Each number is 128 + 24 x the weight over the matrix's rms, rounded and kept within 0 to 255. Layers, rows and columns count from 0. Numbers have three digits each.

# layer 11 MLP down (transposed), 320x128, rms 0.093, rows 110-124, columns 64-127
120122134170144160120117127099132126128089145172153129085138151179154098131128119161166150136089153110146156136151085135135152116163087095117123129134058068082152152130133090089115126133145144
139132098111140108102096130103096149093168133117131141129154129151123132109113135151060132156112130116082111100148138121090159119096169083095130140149140083114152140106143129120118100105157154
109134116090106149130117133103131117110087100103166156130107120105146141137158114150168120061123081114153066123079110098164147158127121099134172137124088132141154140105144166117120136150116176
116117155136125118143135140124132153119132127155165159101149133167126120123096130140131139142192123169148117104128125113152136117155127144150127099123162119103101106125142122144152108130146123
150132083156117101106130126173102133141143115138113144131152183108120136149164153135128129144115102102134118101128115111121098085171110150134150048110158134135089135095114127125197057162134105
149131176108108105105087123132145122128087122147131117141092131130181118145123089126102121119107091134149138102109114150152114118124107091144131129172144129157128160112158150144139144100142155
152124101203155147119184104137123152073166157124129111115151137105118163158130133150165132142120099113112142134111115113138133136134102137142144123134133114153144110098106125103093145101107131
112139123138138140092108111121116140119173091134117154160139142076118146142157100139124106130142120089122123102110093145115163127109182128148150088107177127129145088153117129083139158125145101
132142161102170096153192126136133137115112112146168130109125118161122111109134160121124137133097170177151117152110088117135160176113159145111129113132162156074135071129118115132131153052091173
141141154124137101149137147117126152129139154158126184114140133146174139148133162133075058162119118122146132122128112155165109118157121100086091171128144094125171116152068124130120144117120158
110142076099145148129137089166131147140063202154116142133173169153124135105125134126128078102153109090140114115141109118118131143061160095133102128129099163175154129138120139156120165133113151
093107127142146160127141157112153151149147128141153123145150143157122108165151172125192152111139116136163081088120111129114160108137098137165129096149108128133106121109115123157143111127093103
152145091127116126153147138173091137146117119124109135107100109129115132124159094114125121105118102104119140135082094142129117159136108145084161157141129162122118140126090121160134108097179153
168149152129106147098103120137153119119133175128148132126111156099099114113163135134194104139135119138148142157117139107079108112165137139175187099145062112170142144132105119103115101132142121
144164118162105136206147126138170126134132117120114105123112128145138058071138111079079147121092149122135147073151124104154137129153094153131137134129174130122106156123166137137131125136151120
# layer 11 MLP gate, 320x128, rms 0.107, rows 111-124, columns 64-127
115105103150126111172148108172099117138139126123120117151141134113124115122141113125129127105066145145120121136124093122153141180142106120122128156131145130129124115085124107151131092102122138
146112101168069136129110139126126152132109124113129130123132131115132143128123152126127118094117106099115084160083086114131144145143110152091151126126120188142127144148126159104149139162105115
134129121161149116187131096137145171163112155126147127120127125118134085135096159108133139171133125085113138100141134134106109110113147094178126146124123143139137138122134115096157123113151155
121148126173140153157098113139120121190157109159118109133112195112094112136106108122146135127122106060120101107153083077118165136136104110136114079117111096144136125086145109090149098109158110
123135112130093087136172119169172143125153144132112129127177108144103106117141144110155166134154149108107125158113120122109121140096075142119139103176100130132132152119082103111138105099110102
106127120114153121155159107118093133147111132099097131143124119106154150136175147120129117144095102134126084137149127156122124164153091147118197112163114126163168145111134116124118123121097144
122124121163161112130135115120126151145139149118159090140098140116143093107103139134130145151142097107113144128119115095139111122148120108137095124107119093129159141113139131145135118137111070
108135153165102134127117119131086124152153103144120068107146176128121050121137095129143124112126088111132103112106123092113150130139122160159114100136119136154111154096147135105162123109129105
094102107125132085135106119148120101138099111140143089084086162131122087099150165115134114142136132104155118123185154136122114121135138125141147115120120136147142114118145134128107115167128165
147145158108117118152131138132149108140129164122114121104133108092139141141142179144140133151151153159097120112125135143128113142131079122125154102126107133152139151118096102124115154118100098
096112142126109132110117122109104169117150126128101155118136132100094072121129131172135127102090125142165153116175099105132134147188117102164124103156096092132124118119134137123113144113114126
130153132163128148150134122129144152163149115137127085144112110060151115129100106089151159145122111131130139160094150135134135153142123136155123121126103126177109146154141108132131108130068111
113083089147138095120099133168111141152124132082166118135144100127111099148108187177117094111126127121096100161093119113143181144117119137123156118139138155150160105085171142142105118148133109
109135099139126142115188091138131138083117118132114118111135116163146109143095129122124157140094159111141131146135107129122157117116104163130104127131125149121136117154134089123124121137134117
# layer 11 MLP up, 320x128, rms 0.0962, rows 111-124, columns 64-127
086126089116127123118115116094109157162149092113144170159137138088163160149126167102125079138123142134088124169143099156132120149090149081140132120176129147125159149125126127153119169109134152
108114161113134101154123121161128091071167162155141088112141120087130139105143104108118147137142168169144177105139158161155084105114127115157148139186125104152131160157126129127119159110143133
109100148149108137146126120129134134086143145078086096142133132107125160146137148147096100110113121114117134114138113121085129135115127110126107161137147095143121161124114103114135159137149137
139119123140075066112131098162141118139126110167123146156155133090096117133157089153131153145096160149178134170142126129159089115142108091156111124133144105130123179118100091137169158146132094
094129139137116127101146141150166090126129127146098147150148119115113121140185127099139099145146143118117159165133128125133161136105101147161118100085130164114174149102167142153173107184141159
136114132165166129126141144182109111130162102141136110128130147168082161144110133166163127074102145099104165123137106092121164121158141130159129103128110141120133118117126130129116104137103152
113154138115111147130141118099107103148114101136139120094163105158104187150126115131131147096148093135091096134155136150154149121081108129178144134167132135085105118173126124103119114061138166
104087175095152114118144142145097143075114127091143143161141145153123172129159134130106094126111111090119127147100099133130129126104102158093126078123131164108127108116133145103104129118093144
157122161127130176114096134119120173130132146121120139117139125109154138134146120174138146155080154126108122122077138120186137160098135135142148172142125124107110096160109142123124113117154113
155127105107131164094110173091164134103082124116141164123139126089134118151115125127127142094158118132119085143136122142058141115104136157111149142127122104130165136102131170124132095168120142
157115137167135136132134120110117138131133146134158120150126145132172128176102107079120124142152123113098088116093117099090130161124127159121102112116133106140142120114098117119143105104125113
105150141152127102150109119116130127172143100109185106154120111116113115066167129107135109144135098141122138132153154128107081096132107132127149099154105119136123112168146154134110135083151098
141109155128081150109128132154160183104102089142146120136095151141131136133133134161133123177138112133108128115133104142162101160119129102138068102129125131107120153105110129131084138099115138
116174137140128130117185129135135147103115131107195103123115124134123105143088149116130125094117113144140126149127103110150156122093108146165137158124134088133089129147151136144122090186141127